Part of a small language model's weights.
Size: 9 layers, width 128, 2 heads of 64, MLP 512 GELU, vocabulary 8192, 2.89M parameters.
Architecture: LayerNorm before each block, learned positions, no biases in attention or MLP, tied embeddings.
Training: a variant of Adam for these matrices, 95M tokens, 5769 steps.
Each number is 128 + 32 x the weight over its row's rms, rounded and kept within 0 to 255. Layers, rows and columns count from 0. Numbers have three digits each. The size before them is the row's rms in percent of the matrix's.

# up: layer 6 MLP up, 512x128, rms 0.147, rows 317-341, columns 0-127
# down: layer 6 MLP down (transposed), 512x128, rms 0.165, rows 317-340, columns 0-127
up317 090:078121146104130081081096113162159101170118118159123107143123125138097130108112103143163174130187069113115125147164162071159136121194101141149136119062154114125120163161123075061140093126091079178157115084125139127166104134094113111094130154104186147173120149131086094114129091222091131120138130193095064120127138184149117161121165148102154098180167150083110102140170162081134086162088
down317 096:099098253128107005107115099143127100077107133125096148175150105160106136123111153136161119100150100116159119170143138107148127086118111143146127123129142127106145097164112087066108147111138143168170183139085140069168129133123100131094154182103133134147173108100048107135086150138097112120120167154139092108142185174192119168093153086146093104111187170128115114127160144094153121141148
up318 093:097139143159209126127118123089106076132153157172124198106101124142127142132115104133151115090208130085052133104130137145126128131148102156136210119147180148106139162158062088124134080061128161097118145148109151083123126099119184077109131115119157135144122102199045146089138116142102146109158131127111161187085135067121100127084130097168163156088142123065130131134148144147180176142123
down318 085:101094041135070116099137133183103126101081109077132108152150113133142101121120154148140160092071149166184103154129151080128158141169102122141097152133122089169183085106154148123077117166139064142182156118118173079097157183078159132152179122122125133084123159163172113128135146106164097116093160163160103092133145197085103166152184121149083147088161120135128172154137175087130082092159
up319 100:108187160120193104160143125142130164081151079091096108140119132102117173099019166100157151101125085127162112116099135150136123120120149146156081105108168116087066099169125088099078101112135122143115111157088085133155081119149041083112100161131118137169139157147126108127174122123175107114164099153167131149176077126155131144143185182136132122105140209160128153125206143129149129071115
down319 105:171084157197126179151167161108140089082091120152141116070095168138126093079140182151143117102080137102074149127167154158134173130164191123108129146079093105138097148107128128181132117119109155138089169146122085137118107180117130177072120093179117122145111175114080098122155153103118152197111103081127123148067144111150176090141087064135148161103128097125129114152047148150105080178137
up320 101:146124177221147134082179142147141136100125063130095130100146155115142110097126087095136126157124145088097068141132136119109155100160179144061183188156132047133109137164060170109081102116097154099115142137127149129124137149086181080083126116152121158163121106174169116102082158109090124196117110171131125122113160094171134111138119144068129151151148112134211082120126107126118131115057
down320 094:082132133123136111135135115171101105115108124086109086116145132129103063155125137149161115129107167108091151157116163143139099151118141098185109116140155173093134109101142116114177139050214115124185097115093116162113116177129118126181052133107071149142165149078166118150168143124175069217138065132094165154119158098123090122176141151129138054122156133128101187145068177097127155107125
up321 083:162161124101138105101073168103147072131122099150153080082153167097106129086103164113116162135091131111123122152127126134134129124138163088102111153062124146143112112170095078130163139184108110119174085132103170126120043143159099055154128078132227112132124126134143122113069127121144115145162064156101120099200168150138132121119194207081160174147129102096141105139162076162108096131135
down321 086:156168104169179109118138101154108120130195100133071169161151141136145126120165162130172153117108129188184135156100113098070085130102083152154063081126129107128118131104140178098106115130119123086114157128096145113103201185112189127145138127139149122092125069134198160109140079091089090132126129142132179195015122139140119081147079115139166129120166102119093118123135142076131166098146
up322 085:108159112095153079088149169117144161152114070147125116183119144123116114189138048159152136104135124093125105202076109102162133141125121156150126111071155175143146130132143107131114170111122159189112187057117089124149189157122105083136194109136097174097131151145155138111041110120082126132175158135121112127158176071118175118129197070114151132171129163137140083128166120144085145090128
down322 088:116071093151145070073104067184102131102157096131120131098123100109189126136188136151173132160085158168106092075073158088137101100178172155165070125205127079154159169117217164119163074154118091132098062171121136137160130144173120095113144119132118133152130171113147129158137122090135167162121173108136157165112119097078104131147115106153108176147127078141130153125078126124102157134146
up323 091:124135155138165110070170124095156121178120064169140124101135137133149085116124126067151075152152135115099094139107120084146131142128191130155128136107146095091101151175134180141149138140127124190119109118138161113192103123082095067122150133158196100112103131157071148220091116143084092164182112087121048099153144124120126102118150092099151145137126152054148069101188119180114149093146
down323 095:156146053155138120124190093170146134200127140097113155170109116155088128079195150138162127137062134146065101095126106138137096102077103067184069103144128138127107089125180138124159146137166169075082107173092074146085167146165167110171098105148142125178090172092144128140126125159159145098165127121082113119144093130143114153094146130136127163060182130159142131107128097118128110087191
up324 124:089168153131157085106154139097137107190131131150121189111154126120143186145078123169144095058139088093101157180144090116138101122096089169156080150099163180050110050141124116135174155113146182150119122143085140078138136106130134102148151099101132140146124095169082116087126138112072169123190144170117108133132135157128123172090168147205182139092137134086186140166157148137105185131125
down324 132:103158200083084122126125118108100125152144124143156142103132176144153210111098091136042147092130093136173148073074134140098138208110094098112143125132083117140196137132076145160157130158087095106143099097180117138082105093096122119217160140129161123137147155159138126128137157109146164165089104117129143112119120124077163141145152107127101141152001137106155158105135123168104157124136
up325 091:087081151114098146128111139127117154140122115073129118202183162155120165127105138177085174144208113075141065155134122102136176152115105111110192141129134104078102149132114169098122103129139156155137148147114134097109198110092142102129163146133186095138113105108076103143077059105091136166145180101196108074136111158176143100119127060086076109111126155093140136155140076092102080095137
down325 086:109147188162157105122125090115124080179139150074150103041122094083103101154187130080150116086163170156077159102094071157109085064161117149148125141131106132179125110080117136165119156109081126135120104146175111103139087128178147139085145105145111177122158200130121141127139161186123098146160105141122165157101111099066153159085078166118159169124147160150161110077121060166116159138119
up326 100:073124144134072116112094092198117159122093145169139106136173136091112146188124126130132122061172150108096122136138138090122084119142094135149196086093118100172108148188151184101144152112079127169141115077120132120156103163082087134094160160057165157114171119133108075151100186116131145164149216143119158120166105132132129188109153143132109088076142152090107055088099153101115107104140
down326 095:132135164095111255119150130162133189064092163098179158087070110133159131147155158133077055174168124109074119101138162177143118149117118110099096156109098141083119128100133108120109106170161137114110162150152123100160172116106115067147119123164143122084138102166089087147114092119152107080164137133083170151119088124191129057095110144130174080172122115172115127146097125142126139114158
up327 107:145173133130096088106115064085106103155148205114134151113162093122139072170133174101118111098113077159073137148127104120128182112143095119150160145064131063059119134163115167173149121099090157141171110126121106117126145170113156134176147084124089148145124116147134105070149144145105180099146152148065060110213160136085074138113108124126097160150185175086127126155102151134174138176113
down327 118:154129198096088082107091165167105136097095170192154122124137127180101133127159155126179131101039098092128159162112148116088079084146138142174137096118083130111137124104112063175142132164099078089121177201203075093106084132103114142120130151106122142184153135123047119127126127146139140083139103105149173190154154106146104124091134141144163115124101153148096128148075148178140130090127
up328 115:127138121166157108101110156175150113097125157135093139125125118106139143120113081115134117117120113058194073159155160094131202120113148202099127146116127107109094107141106135147099077121136113106163164124143134118101191099168125094149209089138174198153129085059196152109120112175170148155091079142151071108165092180133152142126116112070125114128164191139183118128131091094090165081127
down328 117:145177136115138162116104095136171190143125156139064135135155152197159192111154148176136154138115120166119135200112127169135107160087146080152112087109107135126161117082116148099134132168163081115088108106103118119133162140065106102217142092120103106165170109083122144075185106131060114145169105118071117165139129101106169089124155142130110103141103063046078131147153170108134114139093
up329 084:149120144227162115087108137130109101118100162144120080126105178145149105086100186151128128158141053117113124162150027095168154131077132065158120122080141116122116044171101140129155120184146136104142108144117101090099033158120182144145155173146137168117137106093122119106124174151114147141181097165120175136122118104137102105100075130134148146160146184095118091137092117144159118167125
down329 085:148085110135091231157109118134140075160140152123130168116160144122094123178127161174139100140203087164143093108130109129058170154118098128087143099114140096172142137090150132117127115116141109164049115165081152088113105135141098097150134129103163127094119100149161163123110075111149079167118205051095128105159131109196140104097159154138210120138165099099103142180141125124110087160143
up330 104:141108145169115121138151098106077158130127106128087112191088112122157128100115120117172075137107120116119162112061164103053132124149163186125149112152112081043128161168151142183115107157099035094125171127159158092193134166110178119073182157136098126095148116157094105142153086195159127063113144174160116151168101093166087160099152131119109151128153120147139096128157130143144155080124
down330 102:100154054108158110149125134088171171094148077103171135162168043130159098146073107109111160086114149162143121140138109157163208154097108123171147182101130187140161128186097137146057138151124172146202140107097127152127136130072120100116154139132104146087076089093075068095101129145159142105129120131135123128057138115159133168128122098144085127126085141156132127117174102176179111165108
up331 100:126164137159127065120170039173164182169108152121089148115082079160130138110136127156120096131138145100136102127108112164166142144108139142032183168149080150107109117102134115167123107110092099073174169147118174118088154130076081134165174098147069177142202163138131125162162124143158131136116102145062107073123129137127080144095069115097109113177109110115128112143127152186141171122095
down331 109:119143096134137224109147162161130148109173111117130098145132136187171113087145111114162096127165144202177091107141117124125121078161089161109133125108082174136121109091159152093117062110142157158086117179166146136136101141111127149079160129122182131087168105105106147140068116114099148113177093142194141163092116142134183134100064155078103037117098113147069175134140175114088116142128
up332 093:094118109169086106172151083163146113135161097200185180151095135158112115091123140126121157055141146103171123117148168165142124164150091138136144091156131100092139130135144089079108161054137096167144175055140160112123166092149097127107082105083173192157144176149094129135104166143103076143126190112095079098111125101163106185131150079136135146070179150162115107137121152136152085146083
down332 095:098106124076110220110190110135163112173105178201090075116102112085136154144123103137170095102137188124025114108138117115159154154124149109134154143150149112143136137155086150158167109111164089086172110129118115114185118157139065148138134124119120125071086076205209124105106128083173094117153136151103164111116116103137122133130162150122106150164055137132112107108125151140124109185145
up333 099:114088141138085114054028101104122101147139130117239129061126136122123086190108097117119071189160128126142111123119087090116204122162131137096166153109155110118127123165103093090127136078140111116137148167156181101129132139121160132097085154120125124114129142150134093161156139172098134135145112129167185133120146125118091096148083127129089143032142205101157111196151141133137139124121
down333 088:152131044103179088166171112141159101080121164163086114087170108164133100077074108119146125039104115114171158108140112104176098165118157152089100144150121134085122132064131080152119137141164149169225119120129100177175135132121089133128168137221106152119077130114103143096132115096153116109156132149129147163130155133160141158165089103126119117061126099109097110136128154157081128187104
up334 078:155129128122153139079113102156121133153132133214160133115081157152071162119088190074111197084113130122147109156153135102197124140178073111110180093095157130106111093141047093084153113076065120130158201086050093128140120134093093057143139133070127126133121107130092157138128095151116120168151087112086136088100106182151155131140151150121086158132157113135165093111129147143143125123127
down334 090:130158043093085255145160137126129132139150119122092104110101114114104161164136096137077110154144112106128152107130126143144167118126131158097144131116121108113124113135109153138114125134134067099099128144156120149119135144132112119127076139132101111140116144115133118111113121122139179123141109151145118127145115124100104137090152092108159091153114126139144115121149167163172167138100
up335 090:071128107135130094151107048127093117122095217149130129176101155129168127141094117136136119069106138191146099080147110123156116104121079185069111068133131123107156092105147160146147098120128079152130138156138174121107150058125136137153134134133075159203193104180141140117130099139155139117132228127104124150145131160135133184075110121098137031125154153130114137148164133137164097128160
down335 089:142168190089144154133176183102094122147197096131108123133086118116134126141112115153084168140138176112095126200177130121107188090158178131145145136103150126114076127092108093082120172110108142078117054135121128116114144167187173095113111160136133165076066136129162127150144152127099098122104117153158124117070137131186141078154097145139079149181108150163130086054076126101124149097060
up336 089:160126142141183133139089134147131186116105166150124116144140151131124092172122070100132201112129163117138110169118136101144171045121130101167139153142123110135110129210137130096105128088133157108121160157128128155137139138129101078099132138085133063148140132142145096150032087153149129126103066115114176058143176115200116172118097079078147152136173075088175111112110113162152159057170
down336 086:140132183075162114101159051169123120133116121087093164131119125179140148110133168156182078125072059120115154124126090159149108082099175127142119076101130108135131083124140162115096112212133146126125137159104107097096139101168140190150088092158131163115197145119133182159129172099152193174121119111162113179101099106125046168151153117135099081155090169076098143130104124121100157132101
up337 105:201091152164122104115133124154139109089144117169115123085102157138198078172156148116127106167140132158114150104135157068164161118129139121082130166121091103128129127112116151142085066191120115187115119131148142091176159098148079108137139101129131201165190076146081147101113173127120121177114172141102047037130140126111103090129147101068106142119138196092158072137166132162135115116130
down337 103:152121096090167153085139145170084093070138117117117149210103116141115145068111146147144117173124126158130178139146156131142140116106105125171163087111058155165129110101138127122127146111151171105122141166152153106119147101109120134056136101121171141114107164132138118127079163139052116176125120089178145220064097146169146109146130131154090099121181130093087203132075095054141091099174
up338 106:059161164142144134104103102138113139120158179170092192166176127152117118091112140098136069078198149098083105126165116127091090095157113133172174137191182144106170147184084146111146147101110142142152143107084146096139134053024130120110121152083170145126128092074071125114137125151128175110189158124081097125119142110147128110088124082137179118125172121082103120133148119095111149110147
down338 113:132107016086147106120208149149117098072054147121102109131129147095142121114132172128185086122103146155126125125143153130134174029139118101141066129141127131109100156043118176138154099166181105156079156133127157146170112154147111157098122147117108146188157135121096153137089111126170089189111127110139130145117165169107148134127126124112094113133195110187135130121117086147185082166120
up339 122:079140153181119108110155133184158154140164050129093122163046155152134126152133087116136088128166160124100126174134066138159170115178146124136140121102196109118083091133114114097140157124131123082185232093121160119108119130134144159066119074087157167097116111105135123134124139151158124093126104172113081132183136100111065114114070101089125115097170122131145100118070153130166152060131
down339 112:077146217156131195123100088185163124126111130067132195088133117120136150119128120113074130155144131116102150144141125123124087149129075154150162103135178173134113150141121083120143079147099153140153120141162179148138095153110170122096133146103115106043137087087108082077185069161155187094092137111121121143192121083151139113148159117092134065155109121143150100142131111047150091183134
up340 080:137102116133088128076108180154146104134113192129169161133158181160160111168139150098140124114125162148096106113152124076107173114161116165124162110065137170090119115167183135091133037130148138212101081163120155071232098135119082118128124154098165124153160119151088104136109089149093120176119141078176131134136132174141128096093106150129182092062131122105134138098169107144126120139180
down340 083:152159155149168069150169055104072153201182094140114096159094102128112167093137131126111115084129121110114093093127117182119110108100157131144129185116124116095097139064090122126144159132046084104163133152100125157088158101136122124113096158186107136151108149117165191107136154114129177179139078148100166145135166125097118192224135125128045168142142120136098138110091134132115149109088
up341 117:121088174073166107080139142108143126117176110097127101161164164140152158082081113076123157104199111051227111179127108106110148094119154138153101134126143095127140118150077119089112155186085068158152132099130133107093126117151062136089139130129164188116142177120172096123170146136058124145154131091126130152162113127125105073163144103129112155196148131115143127123108194096092101085091